{
  "n_layer": 11,
  "d_model": 384,
  "n_head": 6,
  "n_kv_head": 6,
  "head_dim": 64,
  "d_mlp": 1536,
  "vocab_size": 7423,
  "activation": "silu",
  "norm": "layernorm",
  "norm_place": "pre",
  "norm_eps": 1e-05,
  "positions": "rope",
  "rope_base": 10000.0,
  "rope_fraction": 1.0,
  "qk_norm": false,
  "attn_scale": 0.125,
  "bias": "none",
  "tie_embeddings": false,
  "parallel_block": false,
  "init": "uniform",
  "init_std_qkv": 0.0287,
  "init_std_o": 0.0287,
  "init_std_up": 0.0287,
  "init_std_down": 0.0,
  "optimizer": "adamw",
  "lr": 0.000911,
  "beta1": 0.9,
  "beta2": 0.98,
  "weight_decay": 0.11,
  "lr_head": 0.00476,
  "grad_clip": 1.0,
  "warmup_steps": 412,
  "schedule": "wsd",
  "decay_fraction": 0.643,
  "decay_shape": "sqrt",
  "final_lr_fraction": 0.1,
  "batch_tokens": 32768,
  "seq_len": 1024,
  "doc_mask": true,
  "train_tokens": 359100000,
  "steps": 10959,
  "dataset": "wikipedia_en"
}
Each number is 128 + 32 x the weight over its row's rms, rounded and kept within 0 to 255. Layers, rows and columns count from 0. The size above them is the row's rms in percent of the matrix's.

# layer 6 MLP down (transposed), 1536x384, rms 0.0465, rows 1373-1472, columns 288-319
size [104 135  97  67  54  98 111 130 108  94 101 106 140 110 100 116 108  96  93  62  89 102  60  96 120 117 137  93 111 120  94 108 125 108  82 110  93  79 123 117 103  78 103 120  68 114  65 133 105 104  72 115 110 124  77  61 108 108  96 112 106 102 103  82 118 110 112  67  92  54  70 102 129 112  95 111 114  80  68 111  85 109  93  63 114  72 110  86 112 101  85  86 109  70  99  94 104 112  54  91]
[[189  82 166 104 186 155 131 206 117 133 126 144 110 100 107 120 139 209 136  98 106 102 119  63  67 130 198 108 166 146 130 119]
 [109 112 126 158 121 148 101 126 118  88 165 128  77 112 134 199 143  95 104  83 110  85 145 158 143 180  75 173 106 150 136 125]
 [150 111 116 133 112 177 135  89 144 100 148 172 131 122 149 170  81  63 132 114 114 126 245  90 112 140 101 153 154 118  83  90]
 [142 139 159 147 130 123 122 113 172 114 108 144  70  63 179 105 142 170 135 106 131 161 124 181 160  80  94  97 110 121 144 131]
 [152 128 168 148 111 133 156 134 132 123 180 144 143 128 109 140  71 107 114 128 125 133 124 149  78 102 161 158 135 109 159 146]
 [ 73 114 162 176 146 125 182 115  99 143 108  90 133 184 159  85 104 161 106 106 140 175 126  87 156  98 119 183 113 133 135 137]
 [134 118 152 169 194 104 136 133 113 141 171 178 127 165 154  73 127 138  60  90 150 111 128 173  98 168 140 140 132 153 159 194]
 [122 114 137  82 163 113 151 157 136 150 159 182 120 114 105 156 111 107 119  84 145  95 118  82 144 150 130 142 147 116 162 187]
 [171 106  70  92 181 138  89 141  73 149 181  93 133 133 140 177 155 157 153 142 120 113 136 158 153 113 164  95 103 127 153 111]
 [139  78  86 119 129  98 117  83 160 108 172 104 134 140 110 179 144  63 115 157 116 187 112 182 144  86  92 135 129  85 140 126]
 [ 87 148 104 147 107 200 127 136 113 134 152 140 190 105 124 113 134 101 127 125 125 116 136 118  73 132 187 114 142 111  73 122]
 [138  89 136 127 165  75 173 108 180 138 175 154 103 126 146 134 140 161  33 145 155 104 141 119 169 123 118 125 154 157 119  87]
 [137  49 166 150 143 110  97 146 131 125 100  70 144 111  98 168 139 112 140 138 104 126 106  88 134  89 153 135 211 116 176 125]
 [164 143 165  88 119 192  92 165 139 104 135 128  90 125 144 156  54 150 105 100 108 135 125 157  84 186 105  85 152  92 154  86]
 [156 167 102 141 100 148  95  83 209 139  66 127 232 161  95 128  57 110 126 107  89  58 131  95  91 131 174 146 167 160 135 129]
 [130 180 133  80 123 121 185 165  87 110  98 136 101 141 153 153  90  96  96 115 119  94 132 128 136 149 147 156 148 100 162 185]
 [194  80 110 119 139 140 126 106 158 105  54 141 118  70  78 139  87 125 155  97 111 116 171 107 117 134 145 153 169  88 149 154]
 [136 139 100 133  58  81 131 113  90 110  83 119  74 151 136 127 160 112  95 144 131  65 115 133 136 137  58 140 121 102 127 109]
 [109 115 128  81 125 119  83 135 147  94 119 180 106 126 146 147  81 106 107 176  90 122  99 125 170 177 170 164 129 137 126 114]
 [151 102  84  88 136 126 156 153 104 136 165 173 117 195 174 106 103 150 151 130  47 138 169  88 113 153 142  98  87  92 112 145]
 [109  99 138 190 158 111 154 146 190 116 127 124 100 186 132 127  78 117 142 129  80 105  91 119 101 133 177 142 158 117 168 121]
 [165 145  45 142 200 167 112  98 146  97  85 138 208 145  39 148  67  88 159 125  97  97 142 134 132 119 160 165 127  94  83  91]
 [185  63 162  76  75 102  99  99 137 169 144 154 156 118 131 146  92 128  98 128 126 182 113 203 152 138  95 161  93 133 183 160]
 [160 137 124 143 140 134 108  99 215 128 145 125 178  68  65 127  99  71 149 136 125 124 182 105 135 157 136 106 141 186  73 149]
 [134 116 147 139 126 105  82 183 182 152  98 159 150 142  93 133 114 141 119 121 145 136  50 131 139 172 162 165 154 165 154 147]
 [163  82 121 119 138 152 133 111 158 141 127 121 129 117 161 172 114 124 101 151  95 104 114 137 153 126 126 124 182  97 108 204]
 [109 149 121 100 118 158  74 139 178 118  66 116 133  62 115 138 103 131 105  95 127 121 133 109 127 151 152 106 216 169 127 185]
 [178 151 142 155 145 139 116 135 167 135 158 108 185  63  91 110 186 139 118  86 151 165  99  85 111 141 115 135 149 107 145 146]
 [158 151 112 146 138 114 121 111 130  95 132 126 181 162 129 172 143 197 153 143 112 112 137 142 142 140 126 149 142  78 103  83]
 [104 158 146 179  93 141 184  91 146 102 220 108 134 165 134 100 102 173 142 130 118 189 139 117 110 122 132 163 187 111 112 150]
 [142  95  84 131 154 142 119 121 135 126 149 167 151 111 108 130 103 133 152 140 103 159 100 119 141  95 126 134  98 143 187  84]
 [185 124 135 117 186 108 105 118 156 107  92 144 161 145 125 136  90  87 111 161 103 143 136 132  85 122 142 107 104 125 113 139]
 [108 107  83  73 100 162 137 101 155 151  94  55 138 159 124 128 128  88  92 101 117 140  91  90 121 124 133 135 189 183 121 142]
 [155 115  94  99 170 146 100 128 171  81  59 100 170  85 117 178  70 118 138 101 164 143 118 143 120 109 112  94 157  74 101 116]
 [153 114 220 104 192 125 132 184  95 121 148 142  73 110 123 110 161 160 105 140 149  82 126  93 107 179 146  92 126 109 126 113]
 [167  84  79 103 110 109 235  91 122  73  64 104 111 126 161 120 118 123 126   1 147  94 184  79  93 117 178 133 162 171 174  51]
 [100 163 133 152 149 166 193  90 107  95 167 162 110 125 134 106 115  97  92 136 123 175 152 125 118 126 148 153 134 194 122 125]
 [108  86  99 138  70 119 106 101 151 139 155 141 152 139  99 111 146 114  59  68  69 153 157 124 151  74  63 178 135 115 147 114]
 [152 106 155 122 169 133 106  95  88  98 132  92 129 139  83 200 137 130 139 143 199 113 174 189 146  62 106 133  98 139 122 151]
 [120 129  96 124 115 117  69 168 127 143 179 111 101 116 154 130 126 148 107  83  97  78 119 177 169 109 104 140 129  79 110  89]
 [101 113 179 141 161 168 101  86  59 160 149 140  90 167 152  80 121 111 168 163 158 163 118 110 126 120 176 124 171 146 168 164]
 [159 125 127 129  62 176 118 170 117 102 125 147 105 176 188 143  98 142 123 137 120 135 134  99 146 130 148  85 144  74 105  39]
 [148 118 121 133 182 152 184  96 109 134  94 102 132 144 107 128 136 164 156 182  92 146 168  93 114 144 105  97 116 126 113  82]
 [132  84 111  83  96 126 143 165 164 177  98 148 116 185  66 131 113 118 149 127 112 125 128  99 146 105 107 106 128 160 134  97]
 [114 200  92 129  68  99 161 168  81  69 129 127 148  58  89 144 126 117 144 108 169 146 105 105 159 112 129 177 136 121 171 198]
 [ 90 129 166  96 114 131 149  99 148 147 107  74 173  60  90 131 141 111 143 134 107 106 146  99 188  75 172 134 183 106 150 127]
 [144 133 172 153 102 149 111 151  82 108 188 145  77 158 156 163 136 103 120 131 140 219 176  85  90 151  98 126 141 132 146 122]
 [ 80 120  86 148 157 132 166 136 145 157  81 104 100 105 143 118 168  86 180 213  95 164  93 123 160  76 121 177  96 143  77 228]
 [134 147 118 134  84 146 119 148  62  48 126 190 101 170 148 114 130 136 115  93 120 153 146 113 122 213 134 106 111 151 162 107]
 [133 156 143 200 188 168 106 160  62  97 205 148 151 175 123  98 101 130  81 155 127 137 117 125 136 108 114 137 159 132 191 129]
 [158 167 195 115 113 100 109 134 133 162  84 109 118  81  59 146 170 154 124 150 106 128 122 158 149 121 127 142  85 174  99  94]
 [170 129 142 118 129 118 159  66 146  81 108 133 142 143 110 128  85 119 152 113 132  51 112 155 106 126 116  95 186 156 139  78]
 [101  83 116 122  91 165 107 144 141 125 145 130 159 123 114 111 150 169 101 157  81  70 100 110  61 113 125 185 144 154 162 140]
 [125 112  81  89 151 134 103  72 130 142 163 160 104 131 138 102  82 139 120 122 154  78 167 122 108 106 171 106 145 112 125 147]
 [ 90 144 173  91 146 141 114 140 144 155 125 137  67 160  83 101  45 140 118 171 133 135 124 113  94 107 175 191  95 142 143  93]
 [146 118 109 120 111  87 153 174 117 182 150 100 115 140 114 134  41 146 126  97 193 150 149 111 129 101 203  94 128 148 144 142]
 [112 175 115  74 135 117  89 119 161 133 192  79 103 117 151 148 101  54 112 142 107 132  88 116 169 111 157 139 193 169 110 101]
 [174 176  63 171 141 154 146 132  49  72 146 120  69 195 122 177 114 122 131 160 125 146 123 162 120 167 168 134 135 118 107 136]
 [137 104 144 121 156 140 172 137 122 146 160 106  29 120 156 158 106 112 106 151 119  90 181 162 150 126 100  54 135 109 193 152]
 [146 128  93  96 132 103 114 110 157  77 112 120 120  89 117 136 105  93 125 110  90  80 135  99 126 145 177 140 172 139 154 119]
 [159 128 167 190 120 164 149 117  97 120 100 102 132 129 178 118 192 102 112 121 144 185 129  89 133 240 118 147 144 127 115 146]
 [130 140 123 127 117 100 134 123 171 127  91 106 136 116  63 112 122  85 125 116 104  91 109 113 118 122 140  93  85 177 150 151]
 [147 105  81  69 137  80 144 104 181  83  75 146 146  92  92 153  78 133 116 161 106  71 120 140 148 107 147  89 148 161 126 174]
 [151 200 184 130 130  92 118 149  89  79 192 117 132 142 117 126 153 120  56 130 103 114 162  70  84 106 127 115 177 109 124 139]
 [176 131 109 131 169 129 112 117 103 140 155 190 118 156 133 150 119 139 136 201 104 147 117 121 173 117 115  75  95 128 132 125]
 [114 166 121 150 202 107 122 174 136  66 108  82  92  54 146 114  79  83 123 172 158 174 104 124 131 131 142 146 182 154 187 175]
 [148 125 115 124 125 140 132  87 153 175 109 127 132  56 114 111 124  83 172 140 107 117 140 111 153 105 158 165 195 150 136 127]
 [116 193  65 136 119 138 150 168 129  86 157 154 136 162  81 120 121  70 100 119 132 115 107  64 119 101 168  84 132 142 110 146]
 [125 145 103 147 127 142 111 148 114  89 110 135 123 166 171  64  81  87 167 157 139  90 107  99 141  90 148 114 152 128 158 108]
 [131 111  85 135 149 138 124 135 123 166 133  47  82 132 113 142 137 129 142 107  98 167 142 149  98 137 124  68 129 137 158  68]
 [142 103 133 103  77 145 131 130 120 168 112 137 105 166 115 101 109 149 121 127 120 130 129 144 142  87 150 141 127 191 180 133]
 [145 111 120 145 146 197 142  72 123 116  75 168 167  99  86 127 133 114 157 135 131  81  88 119 118  81 208 144 160 163 140 148]
 [177  74 140 101 139 166 108 120 167  68 111 185 122 115 108 176  77 119  87 122 118  78 172 112 136 163 124 102 138 172 110  77]
 [140 159 167 121 175 161 155 143 130  99  90 134 169 168 134 140  95  79  84  90 135 129 124 137 109  96 178 132 144  74 140 122]
 [131 184  87  99 152 108 115 104 192 147  48 172 154 171  74 124 126 102 129 108 100  78 166 112 145 115 126 113 129 124 189 134]
 [182 127  99 146 139 202 111 156 135   3 128 163 152 157 121 177  90 122 206 109 182  93 179 151 131 129 151 124 133 113 127 171]
 [164 106  66  97 116 100  99 101 190  70  69 103 218 108 140 149  77  65 169 134 149 121 215 152 113  70 119 118 146 145  94 140]
 [135 158  95  97  96  83 195 156  97  96 123 167 141  95  85 104  82 200 115 135 108 112  78  58 106 157 136 136 112 106 156  87]
 [125 123 154 161 127 120 100 128 125 118 126 145 108 201 140 121 207 151 151 160 147  96 149 120  77 139 189 150 143 116 138 150]
 [167  97  85 113  90 182 127 109 220  95 104 128 150 109  94 117  39 108 175 111 106  65 158 103 150 163 135 132 206  75 136 115]
 [118 118 105 158 102 162 126 158 137 137 147 128 146 179 118 167 147 162 154  42 175 140  84  93 131 127 137 129 164 130  84 143]
 [114 154 102 110 152 160 171  94 194 147  81 113 108  93 109 108 102 104 118 136 101 113 177 112 149  84 176 117 150 158  97 111]
 [184 133 162 129 115  80 173 124 108 150 195 148 154 183 133 112 127 158 151  94  73 119 111 114 126 131 136 138 156  93 183 106]
 [137 164  87 100 150  78 144  83 161 144 133 113 179 134 167 124 166  99 135 141 122 113 131 152 126  99 141 187 128 116 135 129]
 [166 161 134 184  92  91 153  78 100 135 146 186 141 124 202  72 141 219 172 122 181 121 132  89 175  83 103 146 105  96 131 134]
 [124 106 107  98  62 164 138 158 135  48 118 114 148 131 114 154 148  92 169 144  99  88 143 137 182 109  78 171 137 226 132 157]
 [108 135 191 216 109  96  92 133 113 130 114 146 158 141 145 162 155  83  62 173 129 165 179 100 105 162 126 193 204 138 121 151]
 [185 117 125 133 133 183 169 156 176 107 132 141 136 130 158 153  94 116 105 153  89 137 153  78 134 170 127 116 122  90 135 177]
 [137 159 104 119 165 140 128  84  76 139 104  97 119 145 124 150 143 151 111  89 210 155 171 107 136 174 102 152 149 121  85 122]
 [165 109 119 103  60 183 162 186 156 129 134 159 149 115  87  98 139 202 129 123  93 124 126  47 149 137 117 180 147 140 116 129]
 [ 89 120 175 156 135 147 123 135  91 140 124 105 120  72  57  52 178 143 177 128 163 196 169 132 116 132 103 174 134 114 164 181]
 [ 97 126  72  97 104 110  43  89 122 216  99  47 114 129 141 167  91 113 148 153 149 124 149 155 106 124  93 150 171 178 185 120]
 [ 82 151 139 158 124 176 145 106 137 181 116 116  69 166 137 146 119  80 154 115 158 182  73 169 158 127 139 109 141  94 148 168]
 [ 80 118 142 104  70 137 115 153 157 190 115 139 133 124 160 180 122 149 114 143 115 162 106  90  91 130 171 209 158 108 125 144]
 [138 175  89 121  87  85 109 141 148 127 144 150 141 196 100 181  66 143  96 170  44 138 107 130 152 142 188 103 127 125 170 119]
 [177 141 105 149 113 182 149 123 179 123  48 183 151 102 126 187  52 119 132 134  75 146  79  97 137 119 113 154 142  76 132  43]
 [105 133 141 150 152  95 139 143 115 119 106 113  44 172 165 144 182 111  79  86  65 159 103 126 177  97 102 152 119 110 181 168]
 [215 167  96  76 122 123 113 150 134  89 126 121 183 145 100 126 120 106 153  90 124 108 121 145 154 121  75  87 121  78 154  52]
 [ 76 115  99 139 104 140  80 131 105 137 141 121  90 136 119 135 129 119 133 190 108 137 185 140  90 206 140  97 105 154 113 106]
 [115 113 134 196 130 124 132 103  85  83 151  82 136 115 158  94 142 117 124 126 141 117 145 119  37 114 134 130 161 179 100 138]]
# layer 6 MLP up, 1536x384, rms 0.0591, rows 1374-1473, columns 288-319
size [111  95  79  61 108 102 118 116  99 107 101 126 100  90 111  95  96 105  72 103  92  72  86 109 125 114 106 100 113 106  93 128  96  96 108 102  95 116 130 105  90 112 114  81  99  76 122 105  99  88 116 107 116 100  77 117 121 100  92  99  90  91  95 111 104  99  79 109  64  79  89 108 103  91 111  96  98  83  88 103  97  97  71 115  90 110  90 105  98  90  99 104  89  93  94 107 108  62  96 112]
[[131  87 141 103 151  89 145 143 106 109 147 104 167 170 138  77 120 141 127 157 131 116 103 148  95  77 119 111 156  65 152 149]
 [168 133  35 108 135 123 170 151 119 188 137 112 122 104 121  86 150 163 181  64 163  96 102 136 157  79 136 116  90 160 137 150]
 [ 93 134  83  94 127 102 129 136 103 177 187 104 140 146 115 190 112 122  91 182  93  76 109 118 122 164 138 144 121  98 112 120]
 [126  93  76 131 150  95 115 144 135 137  48 140 126  82 123 113 171 141 115 158 101 105 105 162 175 151  87  97 127 124 109 129]
 [183 133 131  94 132 114 131 116 140 118 146 136  90 106  85 170 138 155 131  92  98  90 124 123 119 128 157  91 136 179 109 127]
 [134 179 159  97  46 150 140 164 167  79 124  78 124 129 109 150 124 139 195 143 157  81 138  98 117  94 136  77 119 130  88 121]
 [132 181  70 100  80  75 127 174 141 134 132 111 101  90 159  50 110 145  93 125 125 128  81 105 140 104 140 134 140 130 126 126]
 [103 109 151 122 150 151 148 104 160  88 129 148  93 183 121 148 170  94  67 132 130 126  94  77 129  94  83 162 122  88 101 151]
 [ 44 145 142 176  78  96 153 123 104 177 106 140 161 166  96 127  82 141 137 139 176  84 157  97 158  94  94  93 111 127  98 106]
 [175 153  99 132 138 109 121  64 158 102 121 160  90 111 142 130 114 108 141  93 119 103  93 103 155  76 112  86 159 182 154 170]
 [150 120 151 115 125 108  71 214 132 107 115 142 152 155  79 111  71 132 178 118 138 100 121 182 126  87  94 131 116 114 158 175]
 [126  72  82  85 167 153 151 167 148  69  96 101 117 176 169 169 110 137 154 120 127  93  97 129 134 123  58 182  63 149 118 145]
 [118 137 138 154 125  38 123  96 113 160  94 126 141 117  96 178 127 137 104 150 149 123 141 130 152  98  55 162 162 116  84 117]
 [127  94  94  97 125 150 108 161 109 135 167 145 113  85 123 136 110 144 161 104 146 153 122 144 179 104  90 176 130 111 144 145]
 [144 181 108 115 132 156  97  81 128 144 128  98 166 105 164 135  93  83 189 142 173 100  89 141 131 107  87  94 110 174 149 156]
 [170 130 117 110 119 128 131 154 137 182  95 137 175 184 110 153 170 128 148 156 205 163 126 141 180  82 121 118  98 166  98 151]
 [111 156 149 114 166 136  83 170 111 102 155 119 186 104 127 149 145  93 103  96 100 231 104 134 125 138 173  68 152 167 145 105]
 [138 222 129 113 157 114 131 118 150 101  95  72 111 114 122 130 145 182 134 106  99 163 158  87 124 119 113  91 150 115  81 135]
 [114 147 206 137 126 113 109 100 165 118  91  91 152  53  71 117 141 142  82 127 219 125  78 172 130 114 123 145 151 141 114 151]
 [175 169 199  97  14 151 164 144  95 116 155 135 165 136 103 143 145 124 181 139 149 118 126  99 150 170  39 129 154 114  69  91]
 [171  94 155  83 125 178  99 229 140 122 185  85 108  66 182 178 121 142 135  80 110 148  49 155 172 147 107 134 116 132 151 169]
 [107 155  82 158 183 155 114 165 135 103 150 153  84 184 118 143 150 134 153 126 123  51 102  72 135 129 120 110 174 119  91 138]
 [151  67  82 111 161  62 146 162  77 124  89 123  96 161 145 106 107 132  87 144 119 144 137 157  90  79 185 167 134 125  49 113]
 [154 136  36 133 142 161 157 145 114 109 123 117 139 178 182 103 133 106 134  54 116 104  65 100 152  88 144 172  92  78 109  83]
 [ 92 237 135  93  84  74 134 160 133 150 180  92 156 172  94  94 157 131 153 150 146 163 108 131 117  88 118 137  94 162  28  94]
 [111 164 160 139 132  71 153 105 101 130 121  89 125  83 100 151  98 167  93 184 149 139 102 127 138 137  78 113  93 125 172 115]
 [115 151 101 133 120 120 100 150 111 107 120 105 125 158 219 145 135 133 116 167 119 118  93 176 131 159 174 143 172  92 119 114]
 [124 101  94 119 122  77 141 155 124 149  99 147  94 143 120 151 139  60 103 133 205 138 120 132 150 107 150 141 119 137 105 166]
 [133 157 129  22 166 116 108 129 127 154 120 123 148 130 124 134 160  97  99 114 111  98 122  89 139 140 148 107  95 122 134 169]
 [ 87 160 179 112  98 115  97 146 136 126  95  86 202  83 186 150 105 132  96 138 144 146 178 131 129 163 100 111 144 101 121 147]
 [127 129  64  41 111 118  77 217  90 111 199  87 115  71 122 144 141 179 120  98 129 198 102 132 204 140 134 115  87 180 156 152]
 [114 127 137 122 155 126 110 196 128  74 144  96 176 110 138 130 112 120 123 102  60 119 126 166 127  69 142 145 101 115 114 132]
 [110 161 149 154 151 193 151 105 160 135 178 113 138 143 103 119 123 138 176  95 119 120 114 106 144 126  87 134 113 153 156 158]
 [156 119  70  65 113 141 115 109 152 123 123 120 114 121 121 124  73 141 170 134  82 168 118 157 132  63 192  75 131 140 162 133]
 [ 71 101 111 149 128 142 103 103 196 179  90 184 136 113 142 164 118 122 154 149 143 172 123 154 136 137 100  90 132 120 115 179]
 [134  98 105 160 131 139  86 154 201 130 125 166 134 110  98 106 169 127 138 161 174 118 113  87 134 104  81 105 149 103 115 107]
 [157 154 155 133 149 108 126 148 158 116 129 123 178 140 173 126 127 130 210 155 115 102  57 130 147 174 145  87 118 111 135 141]
 [124 151 147  85 123  98 102 141 111  97 159 102 148 163 169 112  90 177 140 108 128 142 128 115 128 163 103 125 134 153  60 139]
 [119 129 120 166 127 110 113 130 146 138 135  84 166 156 132 156 166  76 148 157 176 137 128 100 122  58 123  95 145 168  39 138]
 [205 177 110  91 106  92 133 108 156 130  95  98 167  89  82 188 100 105 100 151 101  87 125 157  97 128 125  92  91 113  78 117]
 [ 91 133 156  96 150  89 113 134 180 196 112  93 165  64  40 112 153  83 135 108  80 161 130 168 113 153 150 179  93 150 142 207]
 [125 137 180 123 111 117  96 128 156 164 178  95 166  97 124 126 110 107 167 123 135 176 134 181 177 118 192 119 115 133 151 189]
 [ 91 124  99  85 130 105 103 112  88 181 161 103 149 140 163 116 127 130 153 161 180 183 164 198 115 135 119  74 170 176 151 141]
 [147  89 131 118 152 136 111  63 172 139 104 134 106 141 147 134 116 113  81 135  88  53 131 185  89 155 127  90  88 135  84  77]
 [115 107 147  88 113 128  91 117 124 141 211  81 128 116 105 127 120 176 161 122 117 147 133 182 156 199 116  88 126 119 123 128]
 [164 130  75 108 155 119 111 130 191 114  78 128 172  94  66 105  85 168 103 124  85  40  88 143 167 132 119 127 131 150 115 142]
 [135 130  44  97 153 105  85 160 135 150 152 104 177 107 131  80 161 155 157  83 162 107 116  90 149 104 110  86 109 169 142 124]
 [139 111 169 132 122 128 175 199 156 156 120 115  89 125 124 135 143 145 124 123 113 107 115 138 112 119 104 112 113 100 121 131]
 [ 93 154  66  33 122  99 162 141 169 146  97 111 139 113  83 133 138  90 158 118 134 132 155 115 101  92 178 152  98 128 136 175]
 [ 58  60  93 163 121 133 136 101 165 149 165 140 116 161 171 145 103  95 121 127 115 114 144 126 113 118 149 129 136  51 130 119]
 [146 146  90 101 142  76  41 131 107 129 167  76 116 123 190 113 121 131 163 123 116  70 158 148 149  85  76 125 113 195  93 135]
 [117 171 104 131 136 111 105 171 118 149 136  79 124 114 186 119 103  82 165 103 210 182 130 147 162  99 145  99 120 170  38 137]
 [124 162 179 122 118  56  97 138  99 138 153 120 133  99  86 170 111  96 140  90 141  99 160 201 114 100  92 134 128 170  59 160]
 [139 143  43 151  83  84  78 127 147  89 156 129 254 159 160 162 148  98 157  96 143 114 105  54 122 113 132  75 131  93 101 185]
 [ 81 167 172 117 135 169 121  84 147 101 140 161 138 138 127  92 177 113 179 106  54  84  98 159 134 145  50 152 126 121 126 125]
 [100  81 103 157 108 122 122 116 116  97 121 147 124  90 152 171 118 126 147 150 134 151 147 158 179  72  75 133  83  85 141 188]
 [127  74  83 118 122 117 130 136 155 207 160 120 110 122 129 117 167  95 127 174 140 134  99 122 158  82 107 109  97 137 138 133]
 [154 176 106  87 121 132  69 145 170 135 118 110 157 117  88 105  89 163  98  96 146  83 146 135 119 167 122 202 185 181  58  99]
 [116 136 215 118  98  92 141  98 192 110  69 120 138 155 146 104 125 112 132  83 150  88  73 144 129  79 109  71  99  62  92 135]
 [ 61 155 135  65  88 111  89 146 106 207 171 158 147 125 124 152  94  77 181  88 141  96 103 121 130 118 141 132 150 157 147  88]
 [142 140 172 138 151 113 141 117 138 151 112 117 162 155 142 136 108 151 126 129  98 115  74 115  92 123 158 109  94 182 133 123]
 [116 152 119 120 109 170  53 134 136 140 234 133 144  97 162 171 123  78 194 148 129 167 165 112 176 107  93  81 106 131 129 123]
 [145 127  76 103 136 184 140 116 138 181 132 151  94 110 142 126  98 142 178 117 107 121 110 150 217 165  94 136 134 133 118 122]
 [109 115 140  96  61  85 141 152 112 170 125  83 146 132  98 123  97 175 127 110 117 150 131 122 136 120 157 100  65  82 147 131]
 [145 100 131 134  31 162 122 131 160 138 127 139 157 147  47 144 145 124 171  53 143  62 104  97 123 105  80 151 135 114  95 101]
 [143  87 118  93 106 111 180 138 143  80 117 132 147 153 138 142 133 172  74 169  99  99 105 146 146 125 105 122 116 108  86 112]
 [134  64 196 116 101  99 117  70 120 163  84 109 129  89 177 122 122 128 143 138 146 109 132 195 137 135 116 135 123 130 123 111]
 [ 88 148 166 129  80 144 140 165 124 115 130  80 172  74 121 153 133 108 163  93 129 130 128  82 132 175 102 164 100 102  98 165]
 [120 135 155 117 107 137 122 116 159 110 169 203 173 148  87 139 113 101 100 132 142  80  74  95 167 106 163 187 147 142 163 162]
 [129 119 138 147 189 123 151 168 114 108 174 135 144  64 114 176 162 156 106 124 113 105 106  64 133 190  74 130  92 108 105 112]
 [132 106 157 110 120 107  69 100 181 110 148 143 145 188 140 119 150 104 108 129  75 161 153 126 111 147 126 148 126 110  90 115]
 [100 123 146 115 127 110 121 160  90 133 105  67  96  81 151 159 112 133 159 154 140 143 150  76 149  70  93 108  78 178  97 170]
 [ 82 103 124 123  79 193 102  89 107  86 167 119 116  82 165 132 137  92 118 151  98 153 136 139 157 175  87 129 123 140 119 158]
 [107  77 171  88  94  98 130  97 129 123 145 124 143  99 106 131 119 100 110  86 154 135 123 113 108  64 137 144 131 183  75 144]
 [131 150 121  77 128  88  95 144 164 162 120 101  87  94 151 116 128 104 132 136 140 160 127 127 122 117  88  99 141 130 133  97]
 [166 101  67 110 159  27 119 188 126 146 179  88  93  65 136 142 133 139  88 105 131 104 124 155  95 104 126 168  86 178 138 144]
 [ 52 121  97 147 116 131  41 171 177 185 147 133 137 118 161 144 144  79 128  94 139 128 142 174 117 104 168 120 108 170 122 134]
 [101 130  77 141 130  98 132 168 121 126 121 135 116  85  76 118  63  85 116  86 112 122 124 189 152 139  94  89 145 149 132 113]
 [ 77  87 144 120  91 145 109 118 136  79 167 108  96 148 148  95 171 155 135 134 112 133  56 180 163 152 139 106  83  65 129  93]
 [110 132 123 135  76  73 126 162 120  88 153 122 172  67 162 140  88 116 106 138 143 177 154 103 108 168 103 119  76 114  83  93]
 [166  99 151 102 129  87 118 175 131 133 159 114 134 127 169 132 149 176 169 125 155 158 120 145 173 135 143  98 138 142 107 118]
 [114 161  67  58 131 132 135 124 158 150  83  96 161 134  99 107 143 139 132 116 115 142 119 105 102 104 181  92  97 153 157 174]
 [108 126 182 162 103 173  95 201 106 120 125 149  57 149  81 168 135 146 134 101 180 151 151  95 131 156 160 104 102 156 113 116]
 [ 67  80 108  68 105 141 163 185 132  99 129 135 146  90 130 137  75 100 129 115  75 139 107 136  96  84 158 159 113 151 129  92]
 [133 127 102 138 165  93  72  64  95 176 130 134 123 111 141 124  86 165  73 141 118 151 109 135 117 197 166  98  92  62 135 101]
 [113  79  71 111  74 145 170 124 153 117 103 158  68 131 155 146 112 159 168  58  96  48 123 109 110  95 109  78 113  77 172 140]
 [ 94 150 175 124 108 113  60 102  65 179 159 131 115  85  82 147 151 179 166 141 109 111  77 175 140  99  84 126 157 171 131  83]
 [142 141 168 123  84  97 147 190 133 116 173 118 151 125 162 163 118 108 128 131  81 168 145 143 145  96 149  82  69 104 111 149]
 [137 110  94 166 110  81 149 103 137 141 127 124 129  89 100 114 104 100 193 104 183 118 177 141 118  87 107 113  95 151 116 158]
 [147 127  95  63 133 102 135  90 181  83 145 156 124 174 153 172  81 141 102 113  29  86 105 160 133 144 123  88 143 133  95  66]
 [183 117 169 162 105 101 137 188 178  66 172 175 127 125 166 157 125 116 136 120 124 166 112 158 136  98 102  64  73 101 104  71]
 [135 194  89 170 178  73  96 125 103 103 196 122 191  82 131 127 114 125  90  66 102 147 105 119 132  94 151 124 140 146 140 140]
 [167  99  72 139 134 119  92 117 106 103 160 118 153 166  80 114 112 101  95 122 177 109 109 175 169 158  82 129 123 145 120  97]
 [110  42 169  59 172 138 183 149 150 184 116 148 161 175 153  83 133 148 133 139 100 166  96 139 160 121 131 140 104 114 132  57]
 [ 63  90 150 100 121  65  77 123  95 141 120  77  83 132 127 126 116 110  86 103 127 156 125 130 112  92 124 113 149 139 105 157]
 [109 202 111 137 103  95 142 140 128 104 120  96 175  68 130 125  65 145 125 150 154  95 169 106  81 113 147  80 136 141 119 123]
 [116  96 110 115 107 102  70 100 216 184 163 118 139 106 170 151 116 145 108 142 123 100  98  78 160  68 154 131 152 149 110 182]
 [190 117 160 104 124 119 156 140 161 114 101 147 133 142 113 160 111 113 113  54 148 137 102 129 162  92 119 126 144 139 149 136]
 [159 103  91  79 176 120 168 140 140 151 112 117  73 162 101 125  86 138 141 101 130 140 133 137 175 156 135 119 101 126 128 156]
 [ 90 125 113 159 157 114 110 157 162 118 157  78 103 114 187 132 138 154 139  36 172 161 116 119 143 112 141  74 102 103 124  88]]